config.toml
d_model = 192
n_head = 6
norm = "layernorm"
qk_norm = false
extras = ["capped logits"]
init_std_qkv = 0.0338
lr_head = 0.00774
Each number is 500 + 50 x the weight over its row's rms, rounded and kept within 0 to 999. Layers, rows and columns count from 0. Numbers have three digits each. The size before them is the row's rms in percent of the matrix's.

# layer 9 MLP down (transposed), 768x192, rms 0.154, rows 38-144, columns 64-127
084:542504534535477461472508531449450487542508540440523514577537504524511573419500498546450457502503611488555449476483409485547397463485502444438444535486514496533511464464465464438486514456536461
108:390455547515418505525449430540371531492564527481487568516622542498456553403472515548536519486525426548572556507541499565473498531488494541526564573442545456469468488572492500509468479581425449
107:518515521522575405469408603511493502452504455478488542503438540387567485491515530473529437569558486444506471482472561379474576568544533643494538504532460557484543446430530464436445570492499529
088:546443462480629447546488585497534453523511501549465503454478371364554451517483465465444572503488471469517484431525454472531497512465494565541587524530487425457534471552446542576501587421560503
100:478555475563501500500486483589536596513472501656392462447486433574536461475467620470507576491499396539565516539519432532516477465421488516568463537505513461530489607528572477524572470496499481
091:383478524512464492409542520454440494534503455413494535364536396503481463415576483484611473471530458522516482533426502476545486592443520561475456465511455539509481502515542498514537484424509519
092:524479487532456404493477518570456440564534478564481578442444478497488489492436460550540494498417507505521444475564536533531489452468471494506522542530456432477575377433564547555582532551532536
105:547509499498517587479576495396495502449536473528530491504439478552551609573593483519522529574426465478415549545551592520413518534448546556487451519464528472505420519557503472467518448553443575
108:462489480630573492493467514513528446445493501457469420492520559489405600529485523513376424604468559488499561521502599502458508511443491479546412424559502492499479417512423510477446550566414507
098:492508470542522563438519488525521506506555523557458437450478526407384411515450459552528442461489513521514512490483448473488501545502549485603501491464515638526555522446441483448551504544470482
112:460562520425519446499496575513583444537552443572460463514540501473461563363473485443517364464483544489480425442511512523509505606542481478441522479494455505475571412538505461497421574517582521
099:573534506432556502417428514548503601515512506449549415476499537486433627460570524454541525524506511485553479433544513558559433458514512459489459522514455504566545539512519461455452491466520493
099:549459406497530448507504476562485531476485435609512491566514516478557483401452486480512486514469533522472461487539544524533517506443575486470474512511537536482497477489617609562554488521446385
118:529609537555492409501512423545518504507502506543359458466457428492491454616473475451474488472484493496531416432584524481496474478370531493453567484553568488519585499408615429450464534472500520
086:450474475511438474425578543478433414459487543519466522475478459449418522437535583417536527496438496501537518528561538448537483392528405440527521638511467496559589490458543544533592528486508529
094:461480543435580451547499474423458518413559447426452490521559544539418505547478508436432543582532513473500564516534449506436472595490404539498537524537398470471410501503439508491563543430438482
105:471435545498516547557660501485411460532509533468509512519492503466452578565445558530410511496447402512527521486528469447447620437516502476490531504498412446537484516537475400482532470581452534
097:538563516617544510534617522470502538423534439489410455499548503543465515463458499550469505550469470459477571500404629576464505498485415464470523375537556600431510463562500444444483442441466512
108:562568485525566474504472572415452531583558528566434516410562510457517512441508393476549477565424556450510462496444458473492493451547539579424497406489508478567534566506459514411501617563424468
090:540467497452513568527515538524456432523543488481513559517540343497534446530414495523485448440603449528421486430553527566566487518458521523419436541538454501523537473517386557466496517532574515
107:358666504496524448551621467473514493461504535500416645486560547543490466575495470498497414483442539534427501513565436434509496523460451486506374458565498447506470476495583494511554513566542462
105:520471512470484527455540480483499534493492514554577463592515514584475568602410477528546496469540542558520428442458571426498475563562527548502393422495476511505525491389573540512540497433512527
114:403622576559449560460517601517506445497459528496571572510613494549508540539517487538505467603507510497523542532450501527571548443445541467511477430493483530503436580443601398464441540451513476
112:517526496562493585616484439498518476450447449468513497597489434501491509381468461558462483498477469527562458465486549459496526475512455620488498455526502539533500555496497534452412510472514493
096:523483476536451469463506453446589522507458447524501556515504504523445456515514449455458488571517543461524488479470547478497461376472549443493442463502491529543532510528553479540584540571390400
094:474471502501541567595466548554516374519486502425533466414568472491557473450529547532401482408444479473467425459451587486575556505460497523563570487478523430446471516567529540544520414486613480
087:575514468448437493446482481460444520484516518514411491585487511445481407366507528476497531452540469425457526340489508478506445493522364500533553424506445499427458513472475485486524439468606503
080:494507507438580517486454431433498475463526510427562422596517512532514549459455523549454433465515476551522532469589536524505475526534538587474538489571476578536591507524490526532484457522541466
079:511397493646461566518445641516519512390525574454466455561477480437574542458430477508518499479549475506438532460503555501572553482401410398522554510428583527535450540450527447499560543381552572
109:541520554561526458542541452542453585503417570445474391493539589479560522461518483535503481468366494508530615492541444547492425462552553487521531410503516439456632541466539496536520524531577564
099:626511453522481487464472492484588535480457422430493602492490549509447463533534564530557403522459461585563475483503534452473500521520500419467498460524504458531433459452476519406504628513532516
097:462494499429534497541480545471583516537558484475490554509538526572541519364596478496510469526506497467521509465497415542497584492460457434454558453501477543517437470533539475425553526500464451
096:504403432546514593531528473461509523504422568478514580581460477473594401409507514533537453518476520547560485563473530441561460511406537498503465543552436539467504477518505575504491462453501506
113:518433469629493515497503569442436397478486426476421456546467554535527537388533422502450596434440505511541506465503476509508543490516523515538570567492533530561471546489378458476479571469520480
097:476508513458516420489447399541492437654561603480408493415590513542551521542587474431491470515588472497478433545542536508493532428504498457529475453534518541480544462462508553489471584529616464
097:562502513546399473553597491509545549376538478463475463519509462499449479549459515593465432460526503485492469521528565449488614519423524487498494494531535473470442428556516458506511555541428383
103:404490383533528502489476524491506412521514441575500542437517540480464456565556532470524466540548449533403419547527452543557503427484509504492485467504539444463481602613461529478501445554557481
101:508502403564506506557530422514495438573530514525505516506569491579494547482477529445519410464523512518546531572420564528502493541503569490483486478451487562588493432544535409550485520449509491
100:517429513486519539451464521503456451450433470386443512556477561541527536508583503432528564541496474509506421441626535489393494542447440523503584560433505546431453477471525577413477488412477495
094:524529528573491467548487585517470514518546488444488428495540509496498435583555462596514454545543487503596467434493542519495521541509392458439471474598530486558483457531456475445509490415576300
099:540521438463580473568476607597511522472391465637486476456479496499540527499551459520607538462440558463561453494415573474552520446488499469440473464433554498545520543479590564433503442488477421
099:447452490494588493505493580505482423618480566535393603533601574417502423418501474614487498569437425563435443435521549522442524514473521479554523509500577496600457473497539429509493549466538430
092:472473535717418437631487504537505538494509528534447523422436516619556510502475567492497576527494527455496506460516629597485501512448350509479481468470492594534539424477603503449532437496478503
093:486485450486516463473472622583416644528606555558619483512436485473491484510558491462505508480514524439491428470574523473471521461462484481466507547530464570474454526549624551425565483496428584
108:580529516498520497489603546488474387501512465602539562470443492571463544476535515518469447517440436478612492558470504464524471459518337367515442461482515528481452479510468533425609543489460579
101:480479540521568492403535448471383593552476690507468469471487504574436555528467402452498481499496512429504490452569537430468521542494528508567584529506495483526511519465471536527506459472414476
102:540464488581432493514504489538488535534499454419515458450458465444436441477510549443466514585536456568466430371519482387464566459565466465564522509490518538435485519613551448481485588483542490
096:603475510504453556524579505441501458563470491626496427487513610519489602589509490530477443459521389529470538543557480475380586556404503474525557451552471551490509512527446571461438406475488517
088:527478528579438549437475535529576451496532536549468374446485523506526556454471500621418553525497491427542628496461468428609448526567428510511522564533444491516538455489512475508493433454587576
088:499570491574464499497420546437506509563436629441546551453543512495400573426472526440565579511501501447525433521482539422495522380474549478532578576480548615505424489422510497536429449486480541
124:495455451578526473525487526510473449444429456453473505475456515523558467519566570436527460473385554532418479492474523529520479524427495454605516608492442507492497443473398478545414472452486560
114:461563526459480435531531503546494518523509503477485513518507565436550481611482447539568438531548544454584508474486524442586515401594439519573553542418543479532461513452479464520376580546481515
096:431450392463455514474459477452474425395523454491470492507473458517563551487477519503478533433543447559554594524553556515598434502522478485469458468523474486417515506417432541609526457469432465
094:523376467491600459429473509368553437506536574475568482530477588458579450453531461555554525426460500526486472487444485490551505415492509478489528465551492407526436500408526604464506476442542531
100:407478463597516478420442549386545441494464549538440484498454523374472533527495531401484453561517396527519536538511606485492404458491457465598495548440491544479360529553477483572504523454503454
097:460452508483493561522503527491447400555513578462464553563576496537422512395484440496538535539477442352580634422546595480470497598495441522523557447576559470529469577517598543446459451489500529
100:547424521539633438555545549479557583441567511580535533503501468556595393546514490477587461477453631551621492496491503450481514445385553555479512603478553477460464530554556490442445522496534523
108:463572483538433545603496522480431499487476506575496482445491434469456549475454472485546485538441585429445496534440398500583530508445555541515523473423564454507494457567442515506503471583535403
092:457454532503447548538519581456526420564598538493445596503547443567550569442444459540474435499486499518428570423506520536483490570514655527494453540579492532570466526482544465536500485546470421
101:525517534623508435441520491484518549570490557490555512563542429564478471539570524492453445489622522520534475509569482524554586473480543538464566542475451410506493503537515459617566493497592485
096:552544459525568544553469361452484416422590516504501423538571500443445484441396478520522422489574536580497450597456543577536467441515447512531466384464527593485508490543493512547526459494489526
112:460492481483469429502441415483354479519516491455533471457476421523504589539485473458526597564531500505544512430513529556607463509529547592487592539511471505473538504472490455582534515439536486
101:473533525488526497467556514482478385556517592515458576558427465557574523517480428409477476521489664509468460501463484499480526505420516426482461554441507504422568488530472538458552503528483431
092:433442424502528549484555493523575559459598496488460487461462526505467523453506455545401490509600451449547539448350586563528432566377538392540454467556519587482531441544552514481466507420514432
090:551449497522477499550483433559488504520495509530486441469499474478476558460508566490541445458450534554508492511516583440496544562481541633528445521483499518511476404536460527536567564567471483
102:514366433475471495582444467436489500419481481522483478450494493550454492544523464480545542471486531528511399419485452463498434466501547464467462494503513525506411534502544482444494408510471471
104:604492456551483458494491538476504437511528513453542533542520434498531513526505467522608474416561503569476513545527531481542560488473525371507511431644481489428503449466484513386453488552534526
113:487524475556534480454561540621526520501544476348432472481497659507502488564503470558423472419610557526567439478480493458559479576455491509474492581577538471478449573504506497485404442558511430
115:473477522406498479480536553454460480590577536592403502492550319517492541600560361481439441547500477515476439545470536493482455451469500487529568565491502391415528470523555455509526520519522519
102:571489477566474544455461493446485531618485414511502408528543497417487570546490507529614524552510460507518449509426603542518514509481495461458506412518450500477436438462509437475482487498584543
105:481555462416511498537524501502592435436416449546520483553511496575468491492539519525528479498528530469533453506475502538350379485440516470493532544519565554594449521471468462529532465479454498
101:450578398509468497446547495441481487423481535492396539561536470508425520614469522552541537418540490537576381503549464472452475567403557411579502522506581508414528560519538504512514548505593541
091:494456516531545539532506429548550478463565429432574503518520462441490393504424534487559614497528471493542586481549468435500513575554493530517497471462528478429565444573484568491507410547613428
097:540550502530489489523582509523541523553572558528399522538468554472520498626461467502628471450526454526577456412495457485467453578456549475574521475473492551472470509535467450555457540453494464
093:512556522537522465498523556541474525606416503616502498491519455502469488526449449440552525447509522475437407492504444500542497495514475528513499525470545485534473549367599499494562564491464463
105:460494600474546515481488508528548549486571513492462416509546496486486511519461428539471461458398535497539517401446570496507434523535524525479485484446431559494474438471539476491524578534438559
104:608457534562466487460448472523479487463482425464415474495481532559540557481516444563541502465484605474345481539550566525480508543486470532360466426501421446430478582545491509469502472505583480
103:512617474533538521525488403430409416490520564492413523561432503520462494543517534496518516563425561486528504474445447560549467441552506577489497477554499428528495490397531561508504450440466511
102:536571514462552534535527479545565487532490546465527445490454454521461484465473525495555540474579462489591448544537511532485463428559508563431399498603472540507483486469445419519511525503477398
092:464530495423597555496538467588435493553477531438497391570523542441456513407423523415587534570523488450488448466558533529518504401488523629530521528456524512515445460426540518436473495497511470
103:474590492507506451531463540517556585512544495608446478476441517430541483466526454497473453524436595513547462581525504360501563476347541479517433499441398426557421470470514522538594599500391523
100:510484546515446458559540455403571460403474488424464593468551506546430526512428463574506499497513489459484504547597541501553495516454546509498449522511695481500504541592499419569500511544471611
104:571529452564488588478611467521478534433554488566573510494470483537455488479521495449361460502557552464616494528452434522524534591445484511473511564537483497527499465448466561470528555464497485
095:470460554589591439535566485452463525539540483539505545491478505531547414474481507563527535530474566488439555547482472460537475481431417475454556510504547485508481529484513397529523524502543461
109:426458442507554564499489504562595560616516574482494496489404518484547503652477516546497569445495464448480563573477551520524432559476528476513529451447565574479499413418471445355555591466488532
102:510577465464509443540503411484465492512451508537513512526483526471534502489513519581575468474560504476524441478526518557518472513418437512473556518531524468483495461455556518439517438511396499
103:523513534453519546393493511483536493438382488506534460464557502529517427524463418378570519447472520551578522508473457451480534470456503505568555505549474560411526530468559556492507546385496448
091:455637554511455520457521455392563548483490475496425480395473578538462536467514520499395591504535510571497591453424541503489568431444486499521500542531472597522418575489527410458501410580432454
104:546496483472505525547506469448524571516535472425547488539459586570508584485469537408529508468506411506511492538587572418426521464506463408512422547510560504541415417511483471522445536455544508
099:504466507542439537561439531477504485554491478573480532516463455428520486494544501468526506471617552545687471494425504521583466559486520539455508478520459461460523455533498570524544481454475606
094:467491564519591587500552433534482510458483481514569471513507454500542424538462428544472501510536436529406434440475504485521418426552459531465498473520471496432535412471578488467468456521488493
115:537529533431496519426535447384484531580445519432456419514557520523457530529517605427511487547421452515442503526545423518474539519592429506406583457502443514391426501547529396499565478487491536
102:448501439444592535459453467423472535367488477495455491548587549515502535616503531465515480599542536471431504482555474530559456533492441428551583522523506595578545441445513472475439460466456497
113:454533564567600507568513483512562555507455521563498517520464542497464463396501479569389503519549477455516452486545571546481475472555537455406503479548514506605548506518666500528547594511428453
086:557466570505442540576562545422504542464473556488567441556446483491496455460479456466517584441537448423645517399482460475562571511546472480522536487466480489463405563473547480470468508487513501
098:440471464458514547371556507529528485427576491514426518569395468548450562484545411498535590432462585444486404543532415445558493509409444418524497497505521609498553533443529440537445470493531464
105:610508506503482420429448554414504504660532499488592452439580529521468505516506459507540549477483368507484551484489454416524490469533478587504547485473492515576434481440441471528467463498454590
088:434489511618528507531544448530483444429495473598454523476547466517560452589531452417454509504606504501468445500482454484455498521538449478490456504494484496509478530504565537435495530510466454
104:439501520529486523450569442469563433517528521484529534481485515550464531539480564491529526503444528472537521470551519395422429573559437480490408491416505462503443475556526423530454544541503447
114:508555442510450453426474460435461509541404416447501419432504505535476569394456510490588471524443525481543535518523551585460563478517391490552423525467544496551523411537416447539510473512460524
106:429448406483421551515502544490566508439458513427467539541503459474539530392474551405461499502535513513514528513488520510565520497503551531548505489558513507493498513465486497490483496586545588
114:457495526493472404503563464553549522437465504445449470507442491537445452475493502447434432467483389603505474567443459564575488588507438467540569433527489525493524496550499450441498528526418525
099:490504520515539502534418519466366509488492587503535414506440576468531457408503526503580456496562503523472492492449463487496430574457537424510537482518442613575472527415523441480512530524408485
096:490478439437513507529527460395396489432493571597480466617496481531576572524494495494597498548629593579504537461540541571565426455477464458452526476471458457421463484467517461561417556459403465
099:492457457550484510505437485449468505533477511495482470461426584526522485406595539436464595485623527521420412543513633559560445487444540490551520503474503491533506511447537470537523472547422498
099:472433510447469593468569519426602436466465577442472488490444537437458530461385563441556494518532522528474479450573470483443540607478456466457482562546478569507512446550422424480462602586583536
105:505476569473540466524460516585523503518465562460459458543508554631442453338558529419506486497459489478476518598524506466507462436481492460487494465489522485510519541515461479550478498536443576
# layer 9 MLP up, 768x192, rms 0.155, rows 39-145, columns 64-127
108:460511501449442454573487553443495465519481541506540535371511462502472546378462443537503470499471462547541563443578531537488592623454445589570429484576510493504427483430481547518418585533542550
107:492508446471413527434450594556592486551495459565496447411541552457427512520575653505482436448457510501539456511562569467490486490516417499379454468477450529483529418549524515547483504541574418
088:513553519460436566450542473499454542557604482551452555504504541481494457475470493505517398524489489491516531515504616540498537514557463482554546495549445645603455412558362495577537515474528496
105:447501505462511502493420541552466415506495474510571509530510521481482504528494434515426540499499483504407497507490439535467590497516553530435513620436536576515525459433493432476423486554492484
093:497434492484528486494428454496512442509474496475468471444387538439463416547420506600507580548430517520478572443583595465427465521513610557473607490464581434524440469407551523529489442410501555
090:433523535431599486451550427453467508537491593443416532525497484514526574448478503557465475478474476540473559487556496535475520483515488471424446508463529508509375509536421498502523570504444491
106:445513564455472446548511609542504529518586582544555509529478514428507528413437471505491437451530487517480522504457465535558452451479446466503514535513502452530458523496483476565496556499532436
104:483421508494463490515412494419552464380450472457527514511431458535498481475455564405484513530508462509470520494489567593423647548463517519512424460477439506450490502480477528432520507421519597
095:504504517522499493528507561522430458466591562594448508495524473466521439470418504583607512421495456503516500486437596558541526518514479546562499506496482580478537474512517473595414531556589556
113:443493486423498430586491487443543544486627544550539512453531512536435619432463523452585523491513459460524585498563498577577535573505496581437503527577507529620444493493507509531508464516542512
102:609471494487445569479513475573471478474541488528493545534497511588405436419562503557460460453431512539472532544438442593505571491621574486538516441430487460469549425519502437562454508432588483
099:417547480559499476445547512473543485553469542505535440579487424494516514455350541561533467424465452545533573484580488507460501555530575446500567447464508539508508597462478467547490511512427492
107:468500467442380421557551517475556587483589486431509436557461390513444573524446511487465519456516409495532525504461565518492461523468543542500561557503497520514517462423463457439463401483478508
087:528552407475512539536412556475481452522496470473483487440495516521470514516447484428503511508549497582488464579466530572503456514476518590498491508459438374512444505568454566425439522528429486
094:536555575585454468416418548490593453445625457481439550461508610493563423476420505433493502422415520516514482493555585514507487453433469496459535564545482451488497452481431627597480494525514520
100:579572488452461445494569522545516503519474464549440467565478457529561492546466510529567575476504464587492451506598538500566579463448480499418559380457560564477542470501624455486489541537536465
099:558520443551516477562404521554521488525556449523501483448505444540449447410582489488472540484543447501494478639604439513428519476501460462518436540567495502507483419529413485537589541576502438
103:459499479468517416414475542581531464497565447436520592522578549440473470538498482458456469407419534572524522548556383519586390511554465455497444567528566446564500519523497546447529638489556540
096:523522452473468448450505445495513484402422523542443543438453553568478454653465392527477484552554571529583593506394464504483526489555480531485421509459507638465523505456510479480452495453501536
120:463481478513489489483592466458499542476549417404480537554465555553466470525421593492501446468458493508460531406462571491420459509579467490454488465456580531480425494453490400526469478551529558
115:503457515506485504496539442487544468546527537621493459512396581513444542362492405559538489497477598521481441576543505493453554455528557431474499476498581533457451473545442536469553542550532543
107:504541572584560605589547533412509470479561456425486584522545590576480473536491512528441486477437547507530510503445540537552504456594490516542466466500498560465404541528410502480435464501483549
109:601596466546498518482449481541576574579475493466602578438530637578543496478609570493467433579528462504506523494448494569478510524517496469478471530447480418516504416487491445564464566553533528
098:406497449490543458468503515473443509487535591483399599475472470515472478486538557493468449496441580532537616591456396521489512503532537609479501435485494452420495549471550447489536508353499588
095:522558487486490585389487518512519435448505524548566501515526437506525501447532370536472519510517532486510532479569423517460436563471432481560473573472511450546507416473466497460424587491562476
082:484432514427531590497595493467425456603552565485556539509470484518467470517502519576498399515392487427508503501456509470476552448536520594511395504519450490502502553536450539542483428474501591
087:623531553503421544412488486599603523457523440497488482465481492525467479540621493539587495586484482475527397533569508588479530488559431487509489472441438474409532476448517518511343550510460523
090:505565525443556531504438364449456458519496490471552552564490585429478497455512440537584544396512396574559420558478532485440516575482457524517392484542489498516577510508499461534497533547536497
106:469494545474413523543468601460494495527519472430577392486586440501528551481540520439478589516498551493538481466474529452471417487489538517477528487589519455539429460491516516416453481493504510
103:506557623435450587500489484539552533551493443574458459542537565497520503524471476460481570518521511325491462481612492533548521459415498399530471556592425465529435431528471518558498434536571507
099:414509529463462524518593504473517565428541437568456537490436494476417561505455578496315519439456521541478489488517532503441556526565441500543519469517594529446572538467405406547440470520573483
101:516426493486490435517606532471511533514519480550483492503425460493387460470573584521517454445501480493474437465498524466540488520564410487516554477504576455601456469492442483477445537617460465
119:528525513485541455428464520489399528469461524514501483529453512474481420492471603449456486530432513536491379546504511515607523460560507474500583499580505442567490585443449504497396473544468444
098:500481518526564512524536468495537464542607466467453527512504424540472514496486530577480545516552513613385506497555496467601594527413535532453520516506559468420535471568498595494415481455478505
098:555396514474401571476527548561486595487478438459560529437524492567478492449423585560491410465489511555536511539521493594554508534483582552423503474536582503520466519457558483483546533425550544
107:566383545597470515499417529517494540480467444491505465445493452513415460509466576537440529494581542527391446446507468482508470477434539615453502477478551451512552526521409548587419526433542521
103:502481577453518527539580451516464533503565425499476535587497556472551568504526579526440567583513512505398467584633525550506527494499492534464442579367521547480488535463487469545589479454450592
099:469501565472512568486510486463551457481545440434399515471499513418545513433456514600535494524501627514451480602485532535520642527518574481423519548487433519479517492498490470504412479494463507
092:519564540451602507497531391457472543550569470459462570460510580537542406417470562480512512492432501434453422521565559509459469520502497496480550495574536606483553493528482484497500588421542572
096:495496625530446532499573489543427433551483525479422457520467529570461478501536512602465518402490535485514509521498510501470542525590472430474644612510540466520513509572484535527604498522513583
100:553484539578484493494468490544522478527379458493459603405479539551526444451454488485506523495475504463464468518516491558516499503503519615542497495450582561653622537461541585481466477492441463
104:429529380462468499533574425542387482568438493483596599497485550519467484554499593461454524590464488459527497556492502530517485645442471431506530481506446550504515576558518547449470393489488495
101:448447426467472427449616460491567485501464419550464514460544447539453576355553392572405495543425458639529469439620428573487530477474481548512544537495568472540500488511482478492586507524527561
101:508468574524480574567517485481567513604423484479519482647577618531481476504525538464483525597503523549528453438457554511494471546546539491564523534462557476531540475457490479491517488521554498
100:461491470586484446507505503581492576555552479498493449585610506549465478512481431495464514371538474393553449529502452468465492557393452508471469519514516500505525513522492545504371512432532416
101:515608570437426532504534557544506413450508453456517475552535421585538487459482597462472467493490559590459556482395460554569427477559536379480522438558540462468458674523504462508536521489515505
095:509449474437573540487557564604460540474504542507499576414501431523461412583608448546530460471533489520493463467553465573497537473497498466518485559605511434481444406547477438509473537468527513
096:552535511497519535520526499625432548506524482460456574537473503446414469475597586456538468475548530452542505500511479509494528515490559541511437525463463511577472532443456512488407618556394537
094:430590462468454504565469397619551492525504475476460554553553580519457597524453457434471505433472537461490433547428465480455591421499495523463439488448650535452540471550408507552552532438495506
111:443483483466496497536523548477527471496529483454481489516460509462505446485471476425608484439491543590494436495447456578478460535500504553603475504432482508435496527499431553492528538513505524
106:410418500576499493512553492501486419480531496487590489478512524493494467435412461562550488469519424533459480532497481476527560514485486423512533543513546464527463543519551564502449545536525517
098:523419509462474485513543543577483478542466473559552588485500530483552646617490469561423585511553508483411501517494520473427474481490555402499373535490603446422576514557435483457478515480514569
095:481513454498501588465514485472460528472526457483446552547449468490462474518533455492511517521556523556504480490419547415465585534507573474521549514503509599432523525605431502608497613493511566
090:555530507453527478396478450500520481469557404557510416479489512501573479591543611569516457474474555587471423451501370491582529471458464544486562467595489446590470525520563456513422421434398561
099:526471532418554477496481471597529445439483500435511498506433616490451524517466525504495514499507583441499440461430509490512464525564559573531516494514608558460543533506474502546436551399519554
099:611479559483496457551495468455396453540480481473537509477463463449541453512528509458549478481531540590487625604605510540500467471458508446498503515517486506527497438520582460460493583442591525
112:505507513535465571501406518472481413541470540501513494441444648451520380420462496531477491475558466566471567483444526498522501551498633541470467445434533533524592444604376435444560501540480510
095:487563563454561585584468526514505494427549569515559480500556473430455487485412433505548468503440528547491447506592514493405523458444452593414499511457572402543474476516462432552509516524525517
107:540461479500490522485591475533530506422456517489491520514491563466512491606496557559414532501387505543508553511586472415478469530518588501467529409465475502561476539465509546512456530527500484
098:543380553471480574497484451464465527449533559566593464443482465457579465448575513564585503539514491532477570565539544458426516518551381541525506430490478429501520446471484512536462525435539592
104:450656496555414513526640527507387510454449527500486557564517496491472488507512544455472428527526545529483463455481498521470602468522511546495522464489534521541514510464543466543456428406585545
096:404536549410519587532521453494470524466521468506590423487485486536506538434403595509450548521481555488420506484558478490467508518537490520559432420466475486512560610471453504425448465573491530
092:507499519546502489480501458502433554491405448486452528514439437442467463353395539439521578524405506457485480511501504440551588534500582605513529496466411501445477562478544494604576566494587520
096:476481499513455475483504516542521560527479540546561491458467450516503481544484487484536554491386592510504506565478386481493466507508471501503520476515493546573444586408519571549582523486560543
102:518409518545491566566596464476510484539480461454537428506601597502412521546469489533489456432591537388451552498571492496387407493556496453521468456431485472569535524463635501534485450533482662
102:515507446528501435542568418501549576520423515471593530465505510507495575493556514535551400511392455476434469627479580541570440490508498438440538495498528520485548476528495454511541588579541564
105:527558491499487533458557602473592418537480456519468452447516424497570616460460545541611463488474456542444550472485511494498496553487506572474456521566423458494573449464495460467488530520546539
111:421636623464527562488566431553570571431493527475491567498484478536528452584450550472521456571557484508596455509582490475569531546503491438489533458456517487517505510470463523482454575473542497
107:461512443478477483480448552548480532605499436594563561377549435524412518500551469519528399557525492551437606474527603481458505554535465420405451539454556567500516564408370499529507512523624466
098:520522574548388406476469482528480525560440568598494509576490454556449558553447524547409483508532473532519461472449376478544535493495480485494532556496524458555535466510548408470469514564360522
104:505538620528486658486525424439546470437484493460432543455435448447478520527555494475521419409462499516498513522522537550428512523574573562620433529511488552577474519460433489481481491627479475
103:587612449545403549437490532495490580604592532490462537494597464521503490442540511526456435527420586589431454518553582529443523517553466448440499448494525367450443483631506529494432488580451494
098:527555512451580567499505498398528510552480533620366504494541499530509501442478587523463549488424465562545438547513458501548529537484477468548474533521485405490556388473556490583520446446530477
099:509478602441480529481535471504475474532479538516456469512419575538436455407481533472586370515558545566533558464459469525432503528476632466556495525481527500450497463560501524498515472504467631
111:543553449595533419568398480418478451527466503501503475492429460501474471539496529506509436482585570568427488500495530557477564564519568484481516461496557450346475636550514431468557540524537488
099:400489513530537577475559517421497556495410512479472487439546530486670561503468509563539564560499488475493525543552430573463531525491569488476479483414467492553427481475467515505492539466547478
107:447483544441525483526557533579529561532488488541490488493418496485491493557498473494461519424489490522472432561528497548483460567568389430527514528457576416506495388456492417511488492555519617
097:453482438492513513554473558506444476459505505511570499521448442505556491474459498453537595461520525539639423553556483529571557505470484492403412578411533546521556446481552449526418471473532554
101:506420519445481479422640489448549596511493445482424467531543463547394516497550533553563507497471431478392525428505523456492550548578531494472535554399515522619456538542470488528475489537497479
101:521487485524486558531475599534511578472517513451513479528517404468529399499469426531512543543455553399530465531524474488494556583488606525522392491451470585537512524547522438473533561545478493
110:495595489329616553508455490534491568479435458501491541517515503457457442497572495463601497435501541561546563507472482525567506508513587471605510490608394512463588489480554545582506524449603398
097:574491511463538504474487486456478550521588468499581517543466482477629482466589469512419454545535479460399436431470475547520474491560549570558534434475480491471502534466458496462620502568454523
097:505494545535539486469546535454471526381468520541535446569480459585520493559540513439448539540573467536463527509421432544528573456552518573429463474560582508537516515382594444519546561504475564
101:515467553561459456452431550509524556477619507537452546488463549490476487443470557517558587499634481459571594532502544498578497540527536492528543542473514522529435469583506454628556522484508468
104:505485464474416605494497463504494448584520573502530534530410456410465500501515479488517458403412502512514482545492543493462443507584511396554559502497478492494510547504568510513435509581483462
097:467510555437469529442497487479482483550482483469537495551585439497438449560493590474533431407552400546529431472523529498449492431557487532479409453465461541514531603542552445444513533471511500
093:465498571515576461572518430472525487492492470445563486557538507511564513586428541422521523497512461570456497584569417516489510541527568510477406506569477411512522411470457488603521501468484587
108:500437513513434441487471498504542443446510419523453474495507415496564478525483482341470619502490491513519469491543396500407497452485660514588513499517504562506489476468582406522504508499464614
102:503551449511515474475546487371561485540545487534475466466515570493469500504518517439494471477483552520395553445450499471458557424532450457549527501529518527519386598422384415506496586618463492
100:526484471544495474533505517506523443510475556533519566511475413476412469550481448485455577525440505514487430510484436482501516604513482512527421553554471556659564477578503523468466520555509422
103:413511452439554502576476514541505512482517435546544469523429495512552510433473467539522462437427555537561491452468592447408549477520562508524513421497542434595596517427521539514464568491525436
105:463458518524508482553443495477486603458583470475508496506501476582547542531423537436503635561417495554464564542466470511482412559523544412443504542496435561550507457493587486557547485539581513
104:440439488546484501481513549541420396466448475579548574522453471457429472560500502510593471513586532541533476609579468445557511481546492517541464512406512362457456547461563532424528545534476479
088:459403497552471514539485521510504499447418464476478450486570490477489495504403467451548476429494438468580623510479435442491503534483494513615549516507561424569481528544541520579476449469453443
099:444530519498476420554509581525461481544520489518490606538597471469548450467526513528457418570507477506561613610579549459528567498471568527481571506524484485493550513535447462467416481543492444
104:593547494469551508536534400530474501547451527472535563520451446364516424526512475566576433519563459592555481477549545524517445574500539566448546532496484539547446589494498469470502581442503511
104:497549443502551457474509555476491468482569471574537496426478505533551534566504401589466588529450447525637424527621481487423466522505499503475507593470460425451570500518528548497489519498484519
104:433482472440563445554528551533528545518499531523556451505412429467559550501399557584436478453418576481471473527602484517520485516499521491474495488516484444487542455478492511530479518531552491
110:471546376467487426539539455514385499496441535477537517541481491481461599422485455535483502466467583519465485504498525522502466497463557510414560579495642508489497490486520490640481519470507516
102:470553594541472512455498407557514513466512474435478565572497380494490572504463455476626488459488487485527490513468433491526534527411520547462504542565488511479392388568523449548464519516480569
115:516546455484445465416479552470515556551502457497447553552411534483400438620437517549537521409530468496443508490491516572470478479439506506467446515567500474445473422454527450552459512535446538
095:508524619446550504442414495544534407400549444455583503446470422489513513566550578515436512514419532544559538493487431526491473447524541562443482511568503471482456530426471457537507471529466453
095:493545550600533472451531466529571455601450395496540462502408519408405545455456444478419514495392518449476479532471441472495476515447596510537517523523476553584482546503573504492440433537513489
099:538545496540539462484477501604465479519479478486545566573480485468536474494410412408503566563462378604464512507499418533568561486498505481525514515496525392526518527509568518418522527496495488
103:473507525532528472399503493485564524488510534536433496471512438530507490488473504488545484569473510427510514492528506487568551447482574550377589541493490555588548427406409459443398524526514516
097:482489489504458400581480567466441489463440355501473539529455453497519537532467482469600492477511455433583498498430526545510477486536498550437503512567555488565542610371492511542551578473494495
094:537574532498473549505549487489537540529478390563624648579490455540483513484511500446452462517554582531523516482530438400501618513442471493501511582455408509509519440602465526494361495593576485